config.yaml
n_head: 4
norm: "rmsnorm"
tie_embeddings: true
beta1: 0.95
warmup_steps: 200
dataset: "wikipedia_en"
Each number is 128 + 32 x the weight over its row's rms, rounded and kept within 0 to 255. Layers, rows and columns count from 0. The size above them is the row's rms in percent of the matrix's.

# layer 14 attention output (transposed), 256x256, rms 0.179, rows 14-23,78-87,142-150,205-214, columns 64-127
size [102  99  93  82  91  97 102  96  96  86  99 107  99 112 108  95  99 103 111 100  91  89  88  88  89  86  82  88  86 109 103 114 122 123 120 113 108 115 106]
[[140 112 175 123 148 100 110 153 142 151  54  83  56 106  95 136 124 151 152  83 255 128 185 150 116 154 146 160 129  75 150 143 108 154 108 130 156  79 124  90 115 100 140 114 117 126 144 100  88 156 112 101 133 122 112 105 167  89 147 168 135  93 152 151]
 [135 173 104 189 202 108 171 103 156 127  88 159 136 177  75 147 155 128  27  78 220 129 144 141 169  85 125 133 162 148 128  60 167 111  98 124 162 126 145 157 163 142 128 140 158 123 137 132 158 127 125 129 106 151 146  69 123  75 157  89 173 115 113  90]
 [100 104 149 139 112 132 135 119 156 115 136 179 101 114 170 125 117 121  60 123  81  69 159 118 143 105 160 173 117 135 125  90 116 114 144 117 120 196 125 114 130  95 140 131 166 134 136 133 118 100 133 119 107 170 136 113  60 135 155 141 125 145 125 132]
 [112 126 130  96 171  89 112 149  81 149 113 128 100 116 131  89 115 127  86 140  74 114 115  72 111 117 159 102 197 146 151 104 134 192 104 174  86 142  79 156  83   7 181 153 112  96  93 102 141 125 135 122  88 120 128 135  92 135  92 133  90 158 147 161]
 [139 156 139 104 135  30 126 122  79 141  94  93 138 117 107  93  81 115  23 132 158 125 133 126 161 109 166 158 127 130 169 144 167 131 185 151  93 126 116 161 144 122 157 198 123 135 127 112 127 183 130 142 101  99 102 115 140 146 119 116  76 139 131  66]
 [165 126 187 124 123 136 149 170 118  95  84 133 157  97 185  93 153 136 133 134 101 142 118 165 141 137 176 216 155  98 161 112  38 230 125 130 141  92 135 125  83 111 118 136  91 185  67 128 139 165 182 111 146 104 183 155 127  80 166 138 173  80 144 129]
 [157  70 143 115 126 126 167 119 154 119 139 146 109 135 100 101 134 108  86  88   0 139 139 136  63 107 170 161 103 149 148 184  62 138 101 111 117 135 162 137 114  88 126 155  92  90 136 128 198 137 116 125 132 139 114 195 156 132 134 104 102  85 147 119]
 [ 89 166 141  95 123 131 147 181 136 145 123  78 118 166  78 153 182  39  76  92  72  85 121  99 123 167 127 152 105 154  73 142 145 107 117  54 165 125 162 116  91 158  61 166 164  69 177 168 124  94  82 136 145 123 116 152  74 162  88 139 130  82 131 100]
 [115 118  92 100 124 115 151 142  77 145 108 123  65 105 154 119 163 168 135 141 142 120 185  86 122 150 112 142 135 128 120 153 103 147  48 138 144  73 162  55 111 178 116 129 105 115 176  84 143 132 166 111 137 200 164 122 151 137 147 145  80  79 152 129]
 [153 160 150 116 117 115 158 118 110 187 135 117  90 150 174 182  99  90 159  95 138 166  56 158 133 113  82 128 160 143 150  88 173 134 177 158  62 175 127 149 128  93 105 105 100  87  83 164 155 165 124 153 150 124  96 118 115 134 151 127 108 111  97 138]
 [175 135 175 165  72 139  99 121  96  69 148 141 106 189 148 177 136 131 130 103 103 125 113 174 142 131 135  84 124 181 135 101  72 143 163  66 118 111 182 104 119 139 129 123 139 150 199 165  47 133 108 123 126 152 173 107  94  95 123 125  72 128  97  66]
 [116 127 180 131 157 144 155 138 146 147 167 102  93 148 106  73 138 114 168 114 109 143  56 116 100 162 125 147 127 124  93 113 120  66 106 120 121 129  75  77 128  86 126 170 147 201 128 133 114 149  68  61 116 102 103  69 102 135  75  76 108 186 164 135]
 [109 125 122 199 149  99 154 133 117 136 195 138 151 138 136  83  88 159 117 191 140  74 139  91 186 104  81 150 131 112  90 119  45 106 135 115 116 111 136 122 110 115 102 166 105 133  88 113 155 167 113 102  82  79 144 161 144 119 151  61 129 111 119 174]
 [120 152 111  95 131 165 119 169 144 156 140  76 140 132 143 110 169 115 113  84 217  69 137  81 115 159 136 141 146 149 111 107 190 112  94 118 156 111 158 148 182 126  99 132 108 120 104 119 167 138 112 100 108 102 125 141 111 110  95 139 121 113 126 104]
 [134 167 114 178 103 131 144  86 131 199 105 134  96 132 148 155 159 151  94  85 126 108 112 143  81 173 127  94 126 165  77 105 104 143 103  82  83 109 174  91 137  68 137 146  47 112  77 162 117  85 104 133 166 106 160  77 151  85 127 245 197  96  77 162]
 [149 134 155 146 155 119 169  85 167 141 100 140 168  83 160  99 115 122 180 159  79  75 110 110 118 137 161 161 119 200 197 122 108 132 200  98 157 124  90 121 104 113  89 117  94 153  79 100 140 172 144 153 113  85 106 123 138 111 149 112 160  99 195 202]
 [149 110 137  96 165  98 172 169 118  65 181  77 131 136  96 146 151  97 129 166  50  85 127 157 194 171 159  96 118 125  74 168 157 103  92 133 163 109  92 119 133 137 132 101 173 107 171  88 142 122 133 144 183 151 145  95 164 204 162  70 124 152 121 152]
 [150 136 135  70 160 135 147 150 136 173 124 153 107 144 112 167 102  85  84 123 104 175 114 142 132 107 138 103 118  74 136 126 173 139  91 110 156 179  69 151 178 154 158 172 139  58 137 169  88 148 103 107 101  77 151 117  92 161  83  91 156 146 107 144]
 [198 138 103 158 116 124  94 151 138  99 133  96 132 133  81  85 116 136 165 173 128 119 161 147  83 131  69  99 112 104  85 126 118  87 185 144 129 153 169 171 205 102 106 137 124 112 162 149 154 167 116 147 155 120 108 116 115 166 162  64  99 157 129 164]
 [106 128 142 121 147  86 108 108  77 198  82 143 114 111  89 109 109 133 124 122 155 109 128 135 140 124 161 124 107 131 119 130 106 138 141  86 103 121 132 116 145  87 148 152 111 119 125 148 130 134 163 108 143 186 140 128 158  87 146 193 173  99 167 141]
 [123 128 165 103 168 108  90 107 143 194 138 146 133 104 119 140 163 156 128 170 138 150 162  98  93 146 121  87 145 168 152 148 151  71 162 140  97 176 134 157  96 140 161 122  61 154 144 162 189 137 158 147 129  52 139 137 137 150 152 131 133 181 120 122]
 [124 102 118 151  99 114 102 102 134 123 111 152 125 142 108 142 116 108 110 157 176  99 169 139 137 121  33 166 155  91 130 179 115  88 132 121 181 108 138 143 124 133 106 121 152 104 108 210 148 101 163 189 182  95  94 143 178 182 171 151 175 127 167 149]
 [148 171 133  86 103 154  90  94 176 152  89  99 155  93 114 138 129 181 182 113  77 111 129 125 108  72 127 149 131  98 144 113 197 126 147 140 111 124  96 187 171 130  98 133 152 120 168 151  69 160 159 207 115 120 101 100 200 154  79 115 169 125 155 116]
 [ 93  85 171 103 129 115 128 111 103 165 173 138 139 154 135 162 112 168 139 140  90 118 157 155 174  66  92  99 152 104 117 120  88 168 168 102  84 126 137  99 205 153 161 143  99 187  72  96  80 119 135 171 147 142 127  97  53 113 106 131  88 113 122 114]
 [109 124 165 183 109 185  81 141 144 156 192 110 133 126 159 117 117  92 224 144 111 176 157 105 116 112 123 160 173  87  69 105 149 103 118 124 119  84  80 177 122 158 107  83 140 150  97  97 155 147 158 150 112  52  93 147  94 130 116 110  81  78 118 118]
 [119  95 145 116 166 130 100 165  94 171 184 122 126 134 127 147 140 138 137  75 156 156 163 105 115 171 122 142 151  94 102 113  77 111 105 136 107  99 124 114  67 112 169 128 139 120 102 111  84  69 139 140 132 126 155 115 126 139 181 176 124 147 158 101]
 [106 163 120  78 108  95 130  58 119 142 134 171 151  64 104  96  90 132  60  87  92 129 211 175 104 110 110 110 140 127 114 141  86 187 181 182  82  85 161 108  95 100 122 148 117 156 175 164 109  84 123 116 126 130 126 148 147 102 225 168 187 184  95 137]
 [110 125 161 106 117 170 187 117  87 143 103 109 135 133 190 100  91 124  93 146 177  76  89 136 116 161 126 107  93 115 177 129 141 100 114 179  92 112 118 144 136 198 132 123  46 123 128  84 113 138 112 156 197 133 110 117 145 106 185 138  79 171 118  78]
 [ 64 189 108 113 105 142 117 131  74  64  94 119  97 161 171 145  87 135  91 133 151 139  45 114 108  91 116 112 154 142 182 156  82 128 129 111 124 163 106 153  96 131 159 167 102  94  96  96 124  70  95  78 153 103 122 131 110 186  92 151 143 133 125  92]
 [125 125 191 144 131 106 184 117 183 126 140 116 130  97 193 113 139 123 103 170 137 125 116 135 123 126 122 145  88 179 144 132  93 163 158 101 122 146 148 107 132 179 111 102 177  99 100 154 144  89 137 169 138 104 175 127  97 129 167  81 131 155 112 172]
 [122 144 107 117 124 139 143 159 147 139 107 163 120 117 121  89 102 120 110 119 152 108 145 146 150  98 151 134 170 165 121 170 117  79  72 147 145 146 125 116 125  96 167 124 185  66 110  98 150  58 143 133 134 162 108 158 100 101 174 166 147  90 116 177]
 [ 95 107 129 114 113 130 108 136 136 157 143  83 137 179 159 161 111 118 154 117 123 166 110 121  59  93 112 117 107 143 158 113  86 102 108 121  96  57 103 123 159 164 146 150 149 111 114 134 115 104 143 131 110  78 126 165 194 195 119 155 100  29  95  92]
 [107 206 143 108 117 110 107 125 102  89  85 138 135 184 136 146 128 126 121 138 145 210 114 150  76 116 143  90 176 205 135 165 104 137 141  99 155  66 150 145  61 173 133 114 111 110 146 104  94 118 119 107 145 131 108 117  98  52 152 123 101 127  96 137]
 [180 170 123 199 175 104  89 121 189 121 115 135 125  90 129 113 187 144  80 129 109 119  80 201 109 177 156  98 130 146 100 134 124  45 150 133 135 170 133 184  80  53 136 140 124 111 136  73  63 123 152  64 189 177 115 123 163 111 184 115 161 122 109 141]
 [116  88  98 139 154 108 167 111 112  67 175 129  99 145  49 107 121 110 186 180  96 102 130 179 147 140 143 115 129 140 145 118  72 179 122 133 150 157 105 136 113 106 111 113 144 157 171 147 119 171 135 146 142 131 126 114  80  98 156  54 128 100 174 136]
 [110  96 118 126 102  80 122 129 130 149 124 105 148  62 122 149 207 126 145 118 140  96 152 138 160  62 135 123  61 135 166 123 110  88 148 133 177 127  67 223 177 132 119 134 155 145 101 119 127 133 146 158 157 121 139  97  95 148 146 139 154 116  69 128]
 [121 123 134 161 133  94  55  89 184 205 133 165 129 140  99 148 162 145 101 122 201 127 100 140  68 127 136  79  92 137 170 104 121 117 108 120 106 120  88 133 196 167 161 141 108 140 146 195 144  75 114 121 134 186  94 128 127 120 110 193 144 159 153 106]
 [148 101 114 183 112  79  90 128  77  78 132 145 191 118  86 153 143 122 164 106 110 166 123 123 150  87 126 155  82  88 146 212 112 129 163 143 174 159 167 120 104 128  70  95 115 107  96 192 126 144 127 132 124 179 152 122 146 157 110 146 103  38 108 172]
 [114 112 175  80 142  85 102 120 153 136 109 144 148 101 117 150 124 169 142 118 110 110 184 127 108 153 189 144  91 107 161 112 112 102 115 120  70  74 126 112 157  83  90  66 140 154 117  67 116 148 109 112  88 130  75 155 133  97 137 145 141  80 112 135]]
# layer 14 attention value, 64x256, rms 0.17, rows 14-23, columns 64-127
size [104 106 100 101  98  99 105  98  98  98]
[[116 137 161 211 116  93 183 123  65 142 161 112 165 112 112  86 127 114 124  77 161 138 195 193 131 132 213 153 191 154 178 125 109  97 139 172 142 116 102  86 123 138  80 142 127 151 167 110 122 137 138 111 184 132 113 111 216 123 137 134  90 102 166 164]
 [100 166 143 122 144 139 165 159 142 124 118 119 138 120 155 145 153  67 122 126 138 135 145 136 160 182 142 137 100 176  97 151 171 187 132 127 134 145  85  76  83 131 145 128 144 111 145 111  90 117  69 151 111 117 136 119 146 179 206  49 116  53 133 146]
 [ 96  63  89 175 131 147 130 110 106  62 150 168 158 152 136 170 105 162 114 145 141 168 108  47 159 129  68 176 107 136  80 138 153 131 140  76 133 189  99 187 150 160 186  64 124  68 128 117 156 111 130  57 145 144 126 110 186 144 152 107 131 120 129 172]
 [164 130 138 108 149 114 125 160 200 104 170  85 192 123 152 142 126 119  48  99 112 108 128 126  79  94 135 105 160 119 123 130 134 200 189  68  91 103 141 210 116 143 168 136 105 129 155  79 158 119 150 113 100 155 143 117 142 144 119 114 112 127 129 144]
 [184  90  90 169 146 136 132 108  81  87 228 163  83 108 106 119  93  86  90 171 122 154 130 175 161 142  73 154 130 146 157 148 116 134 136 145 106  76 120 121  43 139 106 118 131 113 132 104 134 123 188 122 141 145 110 102 112 167 115 137 130 162 109 121]
 [141  90 129 165 122 114 103 194  63 117 122  90 108 130 165 122 143 144 144 172 139 149  75 107  87 135 163 190 111 167 155 180 118 177 144 163 127 128 120 122 137 172 117 165 102 113 134 135 134 161 148 111 125 136 102 107 154 142 151  76 158  93 156 176]
 [146  92 150  87 111 143 145 107 113 153  99 118 109 160  56 135 132  96 212 151 117 143 178 120  93 102 157 187 137 116 144 131 117 114  89  88 136  87 102 192 124  89 147 161  85  98 174  42 166 106 169 112 128 131  98  81 144 109 136  50  77 111 123 190]
 [ 75 138 101 138 124 101 125  93 123  96  98 116 149 130 149  86 134 165 133 152 116 155 129 120  93 163 139 100 146 105 136 107 125 173  61 154 128 139 145 165 122 155 115 177 108 100 174 120 145  92  50  92  48  98  76 117  94 143 116 186 157 140 110 151]
 [160 168 144  72 127 109 143 119 128 142 119  74 123 125 128 130 112 188 119 156 137 118 161 112 123 139 113 127 113 100 133 191 121  91  98 120 115 172 180 130 183 112 117 102 142  97 147 142 116  99 106 130 120 143 185 109 166 113 107 124 120 123  96 209]
 [146 136 124 141 174  89 151 140 100 135 109 173 161 144 188 125 166  48 119  99 117 130  91 126 130 147 154 171 129 145  87  88 123 130  99  88 120 210 146 127 118  95 152  96 166 110  79 155  91 120  92 147  98  75 123 130 129 182 123 105 118 166  35 149]]